Each number is 128 + 24 x the weight over the matrix's rms, rounded and kept within 0 to 255. Layers, rows and columns count from 0. Numbers have three digits each.

# layer 4 attention output (transposed), 384x384, rms 0.0484, rows 1-127, columns 192-239
108101115132104094108100148120108131170113104122122144138165126128111161090145100135114133096117130133120079144086143122129132145121141127079102
099116143186101131112168164097152144171129121117134157102159136136129133114144116138145151124155166161096107124111110118135134139148116091108088
161145109153130122162181127112141137152130145144102151122126123134117120113122144127156116130126110133161081154132156102093117134143118125135166
157161122150127159154104149122124134180079131148134138119125106135132131108184126121113137139113135124133097104087123129114123129171102119119133
153119133125114143110123166124177165129135157124106119138124144127146152175125111141079129135124135112124146110132107095139138107156166153138084
088140110101112118134131152106127137119134104111174121104121133171120087117136167090133104148124145153105138128115129144087132138152168102109114
059102142164077146070106122114129101141134113112134146091165158169137127113215122110176115125153150114154099136128117147165137151125108101170132
153089154135127125154095125143133132149129114074113115151118138110121144103126140144151089109126136131138126124145153163117080153086168119112137
107128108126075140086159091137132133108151148126143119139089123165092123125168100133152140132149151127103166131135142125125146119101121136163119
157086148100131133135121160110109175143114111148112104153109111087141145136134139147105154107107150164120084180142106139114159104106156118082116
141162048127130080135139132096101101154130143167114143104116114157123132123080119111141112168103126147124108175114127124119120148127130129135131
099121152163101160099115142121124127146132125113161123127162154126116129146191123109140148111132144110127127107100134139163125148106120101118092
139092190128168107122118100128132131101134136124106118108107107116144163100122160110083144144173118135162156119130133101122147134103119110170132
147105136085162132141165137076171133157098182136133162116130142111100121132093110160121124137118156159118141125137121115158130077113141096118146
158084123108132118075093135099114074113138118112135109122129163097164105133114104125114103083101166157145118134147086165145080144101154102106131
134137092104136143127097149159130102133134125148122143130129129150099143111143142192165119165142095123129139104145142127139091138124129151135110
143145072139135155117133123113147147113125160114113126140125117128149088132077097147162168097102145093134119132121181137136120093120121158145162
086094089120122141147126111144156145119132109105132127134115107170063090137132141124140145138152095118132121134136160125111127133141111182157115
129146167124120156145143144135114123165126094146121130106103175100166168120141145114128092133136154149117094187135109190151149149135133081120119
109159105111114110155142128116126063117157108155150122139138126098109140146145151095117127153127125119161152106096098097101080130146126181169165
132165130190121159136109134111149095146089114131127135114132148126101084135199130091136098106119208122151106137132083168133143144176138107134139
084118068117086108112129150119124117086106129127151115123094138141105149144175112126128137152114162126138160116144142119099095128133157147154137
161123069114149135105105147129151121151121135101094156134087116109145117110091121122158139120095159130145082175152175149113128131142155153100146
097118102095176131136104113153124111099131111121113170138135121107116138092115110159159108123079124160129105130151131144108124119141138117120134
082121182134113128088118130130098162153147123072144117123129113159154121126138121134126107131139112108184109147098122134136136140089206110123098
105143126171098152141113110136158112149090091126117132106156151116125157136160138120172119130126181106111088141116136165174093132139121138151120
134184112143113121138114113170092110150106089167141136127129117113121162116216159099143154142110143079157097130094145168096089133122095138140171
125145189116147127105121143150122159106135137176155122122153110091127142158169119109094161094111157107131140121105150152172158105091161124118142
134153096143138118120127102162090107153096107143123108153138120126125093120207139107156129136116142133141132145090092136147100130115090147149145
127121141149115126113167128128114112121180167133153073085094149126139152116120123110151139112150117138148164154175143123101124144121147074127165
089110136126090117144126125134126119100124163130125105133121118133075150135072131134156126137126121134158149126163159106121119117122136165170142
163134091132132120148144133135151189155142147116116111141127101137117119119135133101143173144148131118078132114079148109141142093096157124139119
126124106091183112091079160088143135115133116126073142137132102082127118118069112122094114139094136130123149134120155147165147126132126138134152
144114131144155154143178121148122134105124145151144120128131130137110146154157143122138185146128116139120121121151131119115149126147163115135126
137132116149168107100076152154074118116131116124151107166128136128140130158169137135157120128089126144139146115186123117147087138117117106125123
082136079120099117170075112139131151128137124180150100106092118148099142139128140119112155157116115112131158107113155126062133100174127173159115
133135080129104126117134103086086142111138179093111122115104143158172112114077164135140132120113107142151115144108117110098128125127101081134154
118108101123108107141161103134138138152136110133116116093145109122167112158115119119136122165156116113152073138122099124147077154139147176137098
158148118169151154187132108124162113147089116143109107140120135141133107097087123165149106167123149110109096087169148137119132119143113153121150
144159152154135134133149111130138135178108164120122122148114154145142142176072126189152092173132164163085108147143106107151151099109150118121128
101133230119078127148145078124143122151141139098145151147155145149137140126129110116135142083161136087155150085101116117133138127113121124130102
115117125108128154092123150126100120154119080120135184111160088129075122101188145126114106121105139122124146117095106172105104130137124094111140
183108190179096155121107158111145110149107091122126146117147154085157147122145082152110110051117134086135074118128102152134127147120120132110113
087126086134119141156135120139139135141137092126095158126116136134123118107115143177161084134130106122128127121117105114097101102167129175100108
165141124091193155159166168158130091124139114093115140177148152108070135133054154170159165137103109130112141140129157112147097119142108141159155
125130091107130116142148127134137125143117124154123126121096119118105160124091161119130111143130076126167144159173144098092118147127136145164140
096116153094117159112160153150111118122119148106189134134139156142108098110121142108150168093136129142150114128143111136162118147082124047103101
149142152153125176143148090167129163158147127137101097144139147158208096147114135148104152100140141099129130125088094137120130136130117157087114
100126068119161216134128094153119136136133138150143168094103131154114117110115160145172174140111116153110145133186132149119097128168092124083120
128138067079120091121105180116088129086128111164067134122128090089119144127098150103075137131119119115160116153118136128120116132163146159158158
127103181106155118129144128097128129095151123127179133115151151069139120142129126106109152110129152161096174106150118152148100131128130102112146
104088144143082126119104152114118116144137108087131081123102153147138121127117076116107104115149167118099179143109126114152119156113122162130111
138069100110106135114144144130118133093118113146139128110105098144088136131131148117104152128134101115151147119167131100110095130140114127149104
151122152112184130110138161101140123106137113121064160160156119074114119131122087121083149123142128135113144104145114113144173133166102152152129
158131176127156091110103103131166104132138149112088144151141125085158137114110125113111138102112120117114127122120124140118163151139145158099120
107137167155107146095139138128138144148136122125161149117174118140153117133161121150135105148155131115089124095105110151164122122137106097102120
177128179126140119120107160125162132141103115138108182109080094089130212092148123113098101150133133099133157117142162172126170170148162119126157
133109136094148150122128112132140146129127140083082144144136125152166102120068122138124114119157095135172071110110125132167180139102141115127114
163125139166103113109085129156115140154128112092153118135138159149187141143117121126114105130156109111103106117126102124167131148116126118119106
182124111089125106145116127127172124121125101109104133143095137095160119136120111144098153135096078109127098091132140127089117142120160150099153
122144107119095129075170123131147096128121162149121110118102135123143134114117119127152104127121132132161080146106163115112099098102111155150149
143070109101162121149085152098125122119127107138088131113141080120103150090086144131102097137159056136156137133126148196076089147156122150094091
152118113135171114146137108134149129118123203129094148129109094146105092102107114133115114108117107173132124113112158100080176125125122127143136
161109141137121104141129120125122102124169112129166125126131145113175125164189134104105125141147082138123114122150085076104121113112166126126129
113127124162070122086124144122133149152121192118161102139136207183134126144165114126164162109153159133117089100130136143153105146141132104100109
101127156154133151086151186129094140129140195130112143101127150128077138125120114153137130090102199166150153108183150107129121121177125114098127
174144103167156139184167095131161160135049137119136120118123116154143111119195155138187157134142203094111067110129148127109086101102130128107131
133133081129129130144064165110124154133105116167113099150042147086109154142117136138104138171098132169129162166156152116142144121134129145144146
110094109127083124102102115146095143132139083131131074118081154178141122117142153130151099146137122119162127127130119142118116129117113127130106
147134145128140135142123109113113108127103119169101118087126105115092158069150170092111154148122114102167152136107147112114149130156110162175159
112136100129127110151088123129143176142113131176150136091142134153145126163175124138175134137138166144128112138107131155150135119080104114108100
120101162095130089095097137112097130068132193099075118118119131142131142107061134112105147133135124159144125128145134102180142126119132116175126
106114119101137096098113137102135173138117154122070123110111074093140154095105133129115111151101118112154110113106155130123113129135140172127120
165129189169170143111105127141145126136118136140076142143121121097137123131084103137114123080087168150107112161169147170143131132149139140103153
160160085104069086058108115125153096094151185108096125119155119160157163152122127119145137131117151127096114124108149128137149149127176170143134
138128117150141101141109162085124142106126095122122146110142098079159098106102125122090109141121139150108101132111118132116135118152108142118158
096116086136116118125105107162145154136136129166092132131074121147108145120122179131140122170130088150156143139131151104116139131170109176145122
094120163158101142090103139124136133131113131133140121142105136161108125156160119115112165130161146114161148091114138116139138145107120115145084
107113061135111132144120129107111121157118104131152108075092184140173125146160155151189113167107170138127125146161085148102103153125123099089098
121144119090135110136093134120157130123131122159078076173088107096117111134145180061129135121119153085159185121085154135127136113135135160174137
122120104132127133096128161121079136114133119135108149145105128131029096116121113121127120109119092166184104185174139121126093112129144138143145
117135089131136132142132153122116086109090121148135140097176109124107112106154160129118079115112125131127079125136098140105117133153133119143138
135135107138130147120083100133186106151117136149132093117117140087155182130150120119122159104088119109103070115146194122118120139101148140097105
132146095109139135139113115127109120095143111122103138141109141098130151117119134105121134132089097143149154161186149118117116151151149119149151
128161086079105052137114079115137107093141141122117072143140114140125114147158173079154152149119167111156129115073128103167110129092182141139116
160105127146118179114124163131083126131134107149157143110096147120097132122117141124138152098117134174130144181150128143144123134143085068125133
120134110156136174108180115129138120133138125131141154116125162145131117136073143115144127171128095155087112152140117137138127129148092138138143
148142165122140114140154071150161107105139117118101152138151144132123136143153105113087104155138134161079147119131116090115155123139105138144137
122138153178148116110148112154137102107124145115140172120176173125132139148168095157136116094119165159086122132160125136144117143125074139126123
122166138174101131115155141133139161128124152126103131101129130140158112124088101132151149097140150116129110170142157135134144111149149129122159
140112111096127108127106147113108135142124123105133163157122088098144122108125103143082105135100139140129084125085131143125154125103132135104150
102097158164147139122096124123160117130111168108169146098169171146136106106117110140148117081121137149095106112154120148180101134152094105104108
132177154131134157160141136145153117147125115114166147151142138140162110127196104134147099107116149089143107120123125129132126113122137129108103
146167109115193134173116155104136124142157130119115099185105146121131086127087162134168139132125159133128143138111121106137129104122132113117132
160130161145145180111149130153144129150146144118157134134139121130159060127131147130168140064153133136106069106114122165173111151128123122110115
131170101121127142106151162120119137104117095144135158109160130120100103115146116108134133105107152135112098145098135173136135131151110120129169
132110105138096156115131151153135131135137135120128141113162111152139082138058111138142122113130091115128101135167147138107096122114159141103129
124158115109144126161071147118141094146092103137101139128107154114156140103164155141133137143084165135144096123124119130099131157155111132111138
168103121097124129145126103140160117125105129103176112135123112175137126133148089131140148120135102083141125119129149145128120138079157120132110
135111116109110106148110148105141109106109124151110123114152107141103147096124115125072118135119102144141155100105106137121141143171143136137092
143135196184128142118132128131136155172138152120104132138104123160119137114107105152154149114173179163103144142114164113140150103118121114114131
112104118105145109112161142085132159129146165072066104175133129137142082135078101155155134149143134136118130126111132088131148109140151172125118
112066117130093106136122141138111122158093115127137121125112163140145170117201126141130107126161112125171090115112127108114130171087110095111072
131159122116142157168121127132141156151126127136142116117130147103138142142164150097108138173142171105112212141137113124154141075130124125106131
141129193151146134118156132123139152131148143124126144121181133112107104125100113106134151064130191144097164117115122142144141093133108136102122
105139119115148146134095142125064121141127108152142125160142117127126094136122107160140123104120106138099157148126127115091128118119078122106144
157120167138127153132171110115118087132139113116129130153147140090154141130104166152139116090119110098129067118144119138125148119120109130147160
133147132166098137141123141112157151174105137131105171083141089126066130113152134120141131104129171114112097123126152148129119108124121135138149
170105139128161066132086102153084133100110169123107141143158108129120155105185107151117114107136100138133095113154112140144121087091096104124071
157150144160081163154154095115139161159158142126128104158067151134121119144122089130142177118168146122114144149125152111125156115149126134144168
149176133125109136143146109113143144146118137135155110154120120128131129144174111130145130133125115085140092134112135111133185138104127161117128
140124141130130152114133070127132146153143151098149120145115121129145138135126136138182152105137126097122140130157122152147101153133129104116113
122180129149179094094124123150094129108118146163067163121143075128123138112095125104113122136122144145112103147116144115113131133159117137139135
118133105127099136121115147138115131125134107127113076153096095132121157100148166146125131156063133094134104120139142140077126107130145115133132
117090159145153107145120124104139135125127104140102143105110105125152105117065109129099092113126139138154127131138122131105151133128154135120136
132105131061197137118121152130122132115143101113136150145130126061132102117103111155106131129077117165098112100102112164135111124133129098074108
143115160133144065112144134137151136129139117107121150146117134140114119164199098141125106111151139136117129114106145090149144126073166132126142
119084143124146118113140144118121131107123113117077151097147102109076158090118125130106089142124127102139110128160144142094165143144127156153138
101113152103151123176104114127127082106112097131127139155128139132137104086073126121136115128128135139151119103136113119098120129120116142125154
099110136135125164109131096112138161156146150090120118113103119131150099114074106131145132132145130141120159133145169167136126139103130133134127
140115136150144147095150128112133166113137157102122138121100156141121136149123142100139140138162138158123140110163110146181121163165144087149132
102092111149089137175134108088154135128118124114120099068116149147119142109091122121119163119140117118105144120103121140110125127153101158120097
134064178166152115115145126095095110112137142147158134072149103110122131107126132124121121144127153177132115145150123147155124165113165112106118
155132159148141116145085068133142151146096174126102146131115128131139139154120071143121130142131148152120129109123127126145156091125122143143146
123107122115128098132112104126158139083141185143129103117123125110124126149132122111145160123141151140130127109162144099183092115102156136140111
120100136134080149117130139106120126110110112114134101108133154158160139141109118139127125136131088130154092137167128138126112157142150105138136
164138137110159164092158122148126109108161145144123112147126131096133107161093150106096162115108131160108131135143089133171155130133137123125115
# layer 4 attention value, 384x384, rms 0.0471, rows 2-127, columns 192-239
141072133124109165133137166178083126143103115153117139158145122150093125125139076125122119124158138159113122160119118125077117144133137141101124
153123136121138131127140125121143140160159124124118138099111137134064121121119128167118152134132124131178122138149094100112123108126106088137128
133083145095108139107133146140143152190108103144129136142171129150112119118129143171080166136103113143176117108109103159135069125123152142116128
178114154080149118104191116089158094134146127136143141088110145160193122122143137110107126122098078129166142124097090104114120129132120184139105
150136114122113155105141126140149099132150112109099122130183135177134135134117137080131095122120150124094140149112162104174151192126130127095097
086111114125111151120148149158111140125085126085127129128123128117114089136137122179171186166109121124102113119129113147132091091114158123144116
139150142157125136157139131147126196104129105098095151121146096101149146114129147170100147135153139119096147150153129124080116137125109098113117
144145134140068127106180092107159110106094120106133124126125135119106115137133098081136148165148120146127145100134145191204155146105131117148121
138100110167137109146132112096131144136100120157131140150143127133098106157138142097045138109100119122181152191128095109066166107122152167098139
122125157140070142111132125158132112165128133112114133160127125145127139133126128183216174127144157116151118154150121105170130130100126096144142
149130137126129133137120136132114111126099127155116125134166154135160127165134119103138102128104141125117119123104144142132133153107114130101141
131123117160172145127119119174141123169096130132124135119107145114096134114121134157129083128129105114095137151124139130097108120127115138165119
162121095134144082167140139135121104157125130067153120152129136111088093083132142142130141145141118094113165197173142126126112133119117119125134
120167139125137113131173117125113145124120114157131143098115138120179148129121153137155182089090157148102117144156096083102109128129132138114129
185109109080090157133170112102150152147153104116149155134159109151170166070136095127117094137153108104107107127149114145152142135105162191151112
122094122148118139125110126132162095092141172122096131088113129102145102149113105171107203098131105146137109103090135147103147111151162137125110
102123107180155122144113135147131199111109126070134109118124112096110112095123090098088156155152132144100137086078114139139139111173167141130181
130149140097125153119134089124122145127124116119121171139100124157135110164129150152163132111135129116149152136160126131133149120077069086133133
120137131097104116076127140117112143149134145156140122136115175118123155126126151130151136087130156122063134078124130122120131153125089123147170
090186183135100101115123150097180097095087127151143154094150119130103149110123154177134174132116161143149126089112109114125114101138137113101099
158190144148087149148125074100145103070147123125150127101098137115128154110145132151128186149118141115101104124126122137134120116137131094169144
148085106165149126142123113129160146124115133087095121111119096102138127146113138180120167125117117140154120147119111132125150135136168154156106
109089126106161123139117115107096139109138085119088124154168112113113126087123139066080136127128121139148154144160120160088123127119150161118102
114173124132112143145155134159160106099123176132127169143187135116148123159129115118120105143140129143114132141078122144146185123143132126135099
101148149143177145136127135152099133092082121148151119102126141163099116132139119088165153117119165116110101121144109108117131095099135068092122
088167146125091099136111104128115154130126104180123119146134090124108143119132114145140140104101165148101101086151126138132113097132115066134166
146131133125140116111114109094125106145140119132146121135118137075126116163131133110107125087068116143133137133112159139108139092121118097128171
133141154128101099089150110110097122097118113171165090137129118144132120096118136108129143116099135115065110059151095131142123131094122111132119
162129088130082162161156096142169113102141141144116130134099116123093127119129133115126112116144126105120141167124169126097196143150130132161109
085135118141128113159158130138142140081134136147111153176154130079102159111146099131104159165138123118099116098131122132095183112149129148158145
160086117153123147126145110140096121145137107118140099116137096137123119114135120115101102102167134151119113124122136150206121172142143138112098
150120096144161123172105112120127086125129133105109120128113138121171110150120127141091166109117102117116130169166154110123085128117141095123144
157077137125123150121114103104148119120145100137174116118140134141092123106131136110070131159134081160181131130123093156137131116133168106143116
161155132146110149165077107075087134083131128115146156112103146114198143107125166187064154128129102127099101126155127108105127096141127132129119
149102121111115173166097104094155133116157096128126142135122123096125131179133106125066155119106115131134140109098145148126130145177130103170167
144100106138109106148107138177146093133099147135101140117112118102126097166136153187142199127134103145132098127162131135154137129128131111128103
148124142137103117116195134123121156107141150141103131129135104136153104135128069094157128115097123135095100133143136137122154153108147125168133
110087092118108142136134112134131139108147120095155115115140144104124173043132097166069108159149109129124115088143091119116106126163188167106176
133104146092122130115134101151150133103122146146153116127120139141145143143142152095127102177171134114142107123105085093124161111143102158113132
077128117112145127135115134150125124181068143099130138127155140121108133143118131155136125111157152094089152112075118127090120098117113132127105
151160132116084112128132177136113128151108122152134123182188078132108127146122138063147149136139159139110160114144124150161123102112153152108128
138139108110127152121114135100144130117139141150132136068119137184135132140117147166139132089054140101097152132142107103034106107146125114104134
130148149118108085154123108097080136133152101121138097117131108146135136107134137125111125139141128139116125098122106157144079142153129124111130
117117137107204116119126095168102125135156136131113094112114140164124108120112128097154126134179141123118129109130109112155159155113115065117107
108193129170168126170122126151121154147109124117140144122126129129068123101131153145184130169168121109122139132121116086141146126131121090177126
170134119143157124129135128139134132128109143095107161164181116131122104135124126100165145138130141107137121140188136139141162135092144121100120
152129135111099128106112121121095158136130163159137139080083127141182125145109098167115091103123097157122122067092072107110122152150119165111141
203113094133115141154075132122115193114153113095130121144135088101133097111121139114104092123109092142139148123138116174140130157127132134135093
117160154128122140109127124103102142163149131157116116104115109138113124143133126113151162115089144123139099095157133140158116104143177110150155
162102131129157145129114168141128172153128114137146130150112132105116128163140136119126117078123160130081118159099151107051134167131098159121105
125164136139083125120176178162112170132077165129120121142097119122169165145121111124143124153106126132113143144109178116109123155124125186102152
176116110147142140141134130124137172135117139132118146094121114146120136120134110089127184174136132124154123134117130159135128120127166114170144
112127136111173126097133130100124116186161130133111094120101151169129128110133114089123126138116134143166129143119139153103097105131125180147085
114113146121149145111116128114179157116136167131096085096109129140132146162124143141100145126132141123178130101120136112104159113160133191126112
120122110107112120088133174180123101129107163143143122174147127131126117164131099128177079127123128164083120126107106135111111114122127099108123
123164135118167151124154136150123125124112137161083110111109105166108144123127153142182066164141137107182119120124153147131126120148134118141155
144131131160178123117150151146167128172103145076107123111165102117130104128114121168126117140158101136188121137133092136126135091134144159127107
143094104138133167128119146149159110110129140126117146113108120138206115179118140141137066151113111123091101151149134104110119139121108129124112
167136148110123155133154109130216163143153119112134114105112129139137140133137152163118141116113134147176123123111095107148098117137108115134122
105137158120164084104149120158104137142134113164155140129125107084093109131123128081208125126080119112072109104155113125129147139101108114128135
133149145132153106150147165171123137167165117120080120167160134131141113138123076130123157131141124146141172160124150122153152137140172112139138
155048128142136115110140127075159125129119120126109136146187102136092123114135126136086138138133075147172136128154147154124146158111154173154149
117081127124127129095128139096160153135172139162139136106121157138150151140126152109140101124127132110117117131095132137138115165141107140148131
125128094156101146138152101137123104069118115081145129153127134143125099142147085159125154146095114123096066155140120121118110123118152108122105
138177091140094090151122120086046161108097140134089133199136131138092130108144097183102163124119122124148145139130121159071144132155138112137130
150098124176112128146129112100147151083134104112142108079153118131110134061128112133091121127122113133086119133112105136104124121135148098112131
188130132148119113170120095116116146130112109153132169119073134123120142135137115127088131172087100127148109161146145117124089148121102129142130
130159110127127105170127109153100134122124094107131134143102106136146127161120158122202134174112132111116128154159087069170114093131122087118130
113131168111166126148110134163095154193120087152140134138129152130080126120119146133120110142107128120113141102135120130107100139111137097146156
144108115190122114140102138115081148083118108132101128133133124101133110158153081099158096095120103127106120153134128124142116165113106100125161
121107101117153112105141122145125117155073163101087144156118125127117136152124119129139169144107106123136114170183142108127108128114120129159113
166134099148122112187112132141094133135140115139118125150146084087155134128133102147129113139122104127112119143155134130111095095129136161150152
092125167122150113128112100094124147090134155167132153097106108107165146133120136139110122104065100097166158093131149108074122106137131139110138
080128123127095142077112102056140121110129121119134104085129162134154139134139116146121175117121150163115100086143131122176183129123166165165138
137105125122149132102110146123111094121171113149108117132115137121106122115122131141145139086082132148116120142107125141112083133195151087104140
144120141119144137146143126133139160144092095107145142158119122127098126154135111125127097191133084098185097115139091110158080130104126137159130
125117138155163149173139131176135119132110136133145136096118135117144133145138084107116121147126127127166116128133131098141124111133150148125099
153160082165098130188117104142092154078136093111097107136116125165137105146145144150182130133105135109124103174132089100133127160119103113127120
091178140146133142118138090099099132152108109118130097098116148115145132150125125117136134100143135097146128090120168128188130171152098130154116
097131157153079085143165161118136175131094127132111161159132111147130111139130132118078180155126159129167146112134100166149112113134144150141105
125103163112121136089139156110131129142129119145147124109183112146114139118128157132109182121119137119119131120153105103127122110126157136134129
130051132134147165150100112114170185121117109108143109108146122077142124144121111102092136097098116128135112145142171126075127138127138169141142
097162139136112127152114080107114150121134129127107127112100147144123142080129152113089153137134119108170121145171131134147091143140127146141114
111119147138088106086153103085141124136109116106111111114125192103130146118123137147109133116159165133108121094122139105169119109119145131116103
198136135125142114175106112170069122141117106149120167134079126150103127116129123119158138108131136155135143129145138150133096141117150106114114
132073164103133130104131129162163098179123130102146099123131138140136121162108168135215137156132118149123127129129103097167155136126151143126120
133085164065124103105150102133147154145131120117140104116093157149115146105126153075103093155160131153140154114111115129153105148107121176134113
083138167133141110113084133115101135073141131142162116109113144103131135143132117131103150089075136134125131136132114129100127128120071110126144
089151154118142148103114121167133109122137149134102153122106133113084119149130123176163122111088114151152124089088122139118124132156159105142106
159098134136139088130124131086138104147138121140131135138151089113172124163120132164118146103105130140107130169161125136124093120103128113123163
097069120126151145123085156131101148113101131105130128153142133135150100141129126139121150087087112109118132172136121082023124134129141151100150
088139140105143106069113133080127126131132151137175116100146149098158156107118150133120121121096117144158136095126108147165134127122092117113147
105121123114157154148136083146110072120148136124135091098082131109118107106118103110109076069152139113116128172112148115121109162144072089103066
126090142154137152079116123133132186123116170128144140081154128125150118152118102129099151096121130116137102127128152122112151144137143165121132
109152147120138122105141120121128111140170083155149118146157125156113125125120127105150142081077157128125114111142114117180092137114142113091123
144088096120117141159101139144124149121191130109124186126148127113158136088124122125175090123094091126087150151133102102118150135151206150107138
141110139094139160141118102115125178116136102110110133092114129135098140139125128179102139097107133114159136160140106125067081109144118083157132
150093136129142149116134152173176157105117150113126132101133106101152125093118133113117118159145091127121126145114103139155153120103129144116143
165125135087092109117137131123167120183138104154127140147153128201128127117126108164098140135132140154126142164140115110126083116121156100135130
131079133119133137143119136143120106117120114129128148153108121132106136107122081170114095150120116136143146111093129130101111110143144130111106
116147129102135108154142117116073079148147118100136103136107138126130120117129097106121148128145115125113101153113089091117117129116140133127106
205124114143104142143161138125134137141115111093147156132143112173095133128155108158164117182151131127147136161136090150161101112089131102137124
163122150083155101098161125083153137138144096165132099137122109108153136109128160115042092132114114140197153148121160159163128147154126181109169
097132149141131107077120176113090126131126140144098114180159162127109145141133112109113116078117142135151157102103150124073187134152114176087123
120134099136100133157058148113090125106151146171124138137114134150164125102133133135102113129125116137087135083098142153119155159133145124118134
076079115109163121115108110129126121147172149133127106086125170148154114148111150137111128111109117100112117084122119097073156097152115157107122
142124131179132130147128142113128133132071105115150154130151132096067151094123088149156157087129123134062153131176156120117102117101131108113133
164050133137105112099077158116126135153100111108140115163113128128156168113119145206111158159147117130106105143172077152142103063134123126142140
139122118140102107148120101151148100134119131136102139136068140142097111149113122125100141133124129128125119104088126142156111135134094099132129
112130090110102102103156108118185102125126138134128104126137147146105132102140116125104049154149135128175132120112105158156106125122143164116132
107121092159087158171085104193143134122085144099107139128141155127143135132127145155111157152180114105134118118112128151118127102128162108109118
098091128145103136136078115115079130161154133127115128137121139108140147112113098169129110094099120144102146118131160121120114119144164095154095
180131129152111136133144094097139136137134129127134138140168122131130146106135141132127154122139129158124134106159117148162160115146160089135152
119137122146129136168123143139114104115142115140116141123127111108128144112135103120124113104110112130085150160139151106056116150142121104117139
199139159103154140112123132147123094141141115118098117149145105140136119150115138074120102092153133147170122164154133163137108117104141180075123
119110129141104119145186144075124158088109123115144137145089122110146121119130085084113106140116127122078140138122122127126098135097082141129121
099165111135152127170151142135095128137128083083103100137148119141102121098129120148130145151147131113127167132156127150093123122137140095151128
056135133122168138131121152128101122173122098122107102144138151116097151119130184123163113115107142102120128118156143076106097126126108106113117
148133126171128134157163163192152125132109154094099142179161111084123123186127101134137131136154115151102116143123155164151166183130112215124138
160116121140125167137165113150176146115084148085113127148116117171126107154134123162132134160152103119134106135115088151175085122141110163130061
161119124146113137156104124160163137122126134080133138155135157093091130121119146141116174147138144130113148095121105166137152100146147111119184
143117141127123142129146141121131139136134127136142127165134160113126155121125151141160062129074145129098153160107137115063121112121123147138108
142065152106128105122100136060190120091128119141100153120123147104129148118129120171085143145103105135142124135114118130068117093148153137138142
130104085168143110118121097068131170088133148106127165108110138047135146108134100116095136102088088103090090168162155119086104137114114141157156
105146111120125190170130114173134130135132126110123156123117159161118120132130138179163163154106115093096105149128066060107133115150149111123128
174121138123106099077112128099143154151113162131164138079119134131169111156109165164090132131144118133176134123129138117126135124093092151158098
# layer 4 attention query, 384x384, rms 0.0439, rows 128-142, columns 192-239
147124130126119157152162152114092133089111163147079138154104139167153139133110128140142140161131149101116145142148127171157180130153127140117116
143074117139116161160106139089092136126125141123087130158131156120151151164118132127117155154107183079091186112162119115156162151146135107128108
104177120130175120106153118115150118121134088138163128081117089117115133112125110141149111150154089157145108145095145123135105134107099114134171
110092161120138112114156083149133097139133138153137134100114130114127152100142098100134141127105127138136140124112166130131090167073097103161133
096156133068157127115137192108097137117116109113125135092118098168045135161110103183131146132179131133143111095123161150167156100163115150129117
137054140158084139152094099151148128152165144139071091146155179128189120146120180122094093111113170125113170127144080092081126108107130089115112
129082137147067134156105137144137143143146123159069113166136184102192128131109193099098104082106174112107159124143089131076109104121165070106143
124100154141093163180094121145155144156148094174080106135150163142184130138112165112143124110093162119114152107127105149106115135104119086127121
130119099142125160137106105096143125099096102099104129174122158100190111132125151131121130114156154114082146152161119118089165121144117131114172
121142109148131133130103132143155118110137180131161150129089158138120099109110125154148136147106074116162113121094168117121109144107155147114148
130116153117103138101128121116142128126137129098116130153125158126164145132104139118143133131134147124132124132115130119106124126149124155133138
102113170081139135140196143139090085155146179163106112105142151092091160143172078108116165166108142147169144103140116116132114158078121147178114
117130132137150166166147181088112133104159131133153106135129124162133154105124091144114165148136125158143109144151102107115158173125103115115126
136124095150102143113134153119130103106079159114103115118135124115109122097145163159165193100127160145098127177174156143141113112112119154122115
157121119121144141123113118146137144148151125136110114072095124144130156115103089164157101139128130121119122134102133114116135103124082134124136
# layer 4 attention key, 384x384, rms 0.0438, rows 128-141, columns 192-239
172118113194139111123117127139166151105154135108125147110129115129132100146114109067140137124159129150149148145111090135156137129126105124123099
136153118164124106111126173118147099112151126070127127134131137137139113115101124109125149130162129169193130121094103137122125115188112112105108
115107106108126118140125105124106149126116129139100130158104161171097114149140144136167137112137137113097122128157166139127130142143150132122171
120156118137093107099117164164152137113140127090127112103168126141133134132110110143151112125159136149147109110106136107144104118151108138108123
124133131120124095125112114161095139148107132135155132101166146115100152115153113121150131144099091137094116082098163087135104135107159150093167
131130137122139127139144112117142097137144158140098132156111147121155145140126110114101170147114144127113167123155124143102160145119122129175115
119124111111115123151124121123140121122123169107076143140125135130161126143108104134099151130124155115126157109128109129127143139117119155144115
128124121134115123125136136140123089125111148100076164149143165134162135158095122131120148135128125145151164107139107132119136129126119131131111
150137097139138119099106125111115125125128114110169137146116136157117108146164110143146118172142091112107098131115161123135117094149139137108136
129165149101166123149152130113123159159130174113112138146113123133169137141100168090166126164123181136138116122119124137077095124132130103137100
165154098201166086062082149109129155070104055116205172116101106158066113123057130130226091139172044188069017177070185103141160053177161123105189
133130106145120115142121137135145117102138115116120120131125148124127106142085121125139133127124137153130119142130124147132122116139122142151152
124087117140130143114157096139135140103115126113121108128100147121128105118123118130143135132105137172074083129118116129120139103127123168123167
140131112121089121194138096120160083145149128155108181146100103161124074164119092121112108154116136121143151136161130108124113149152124099128157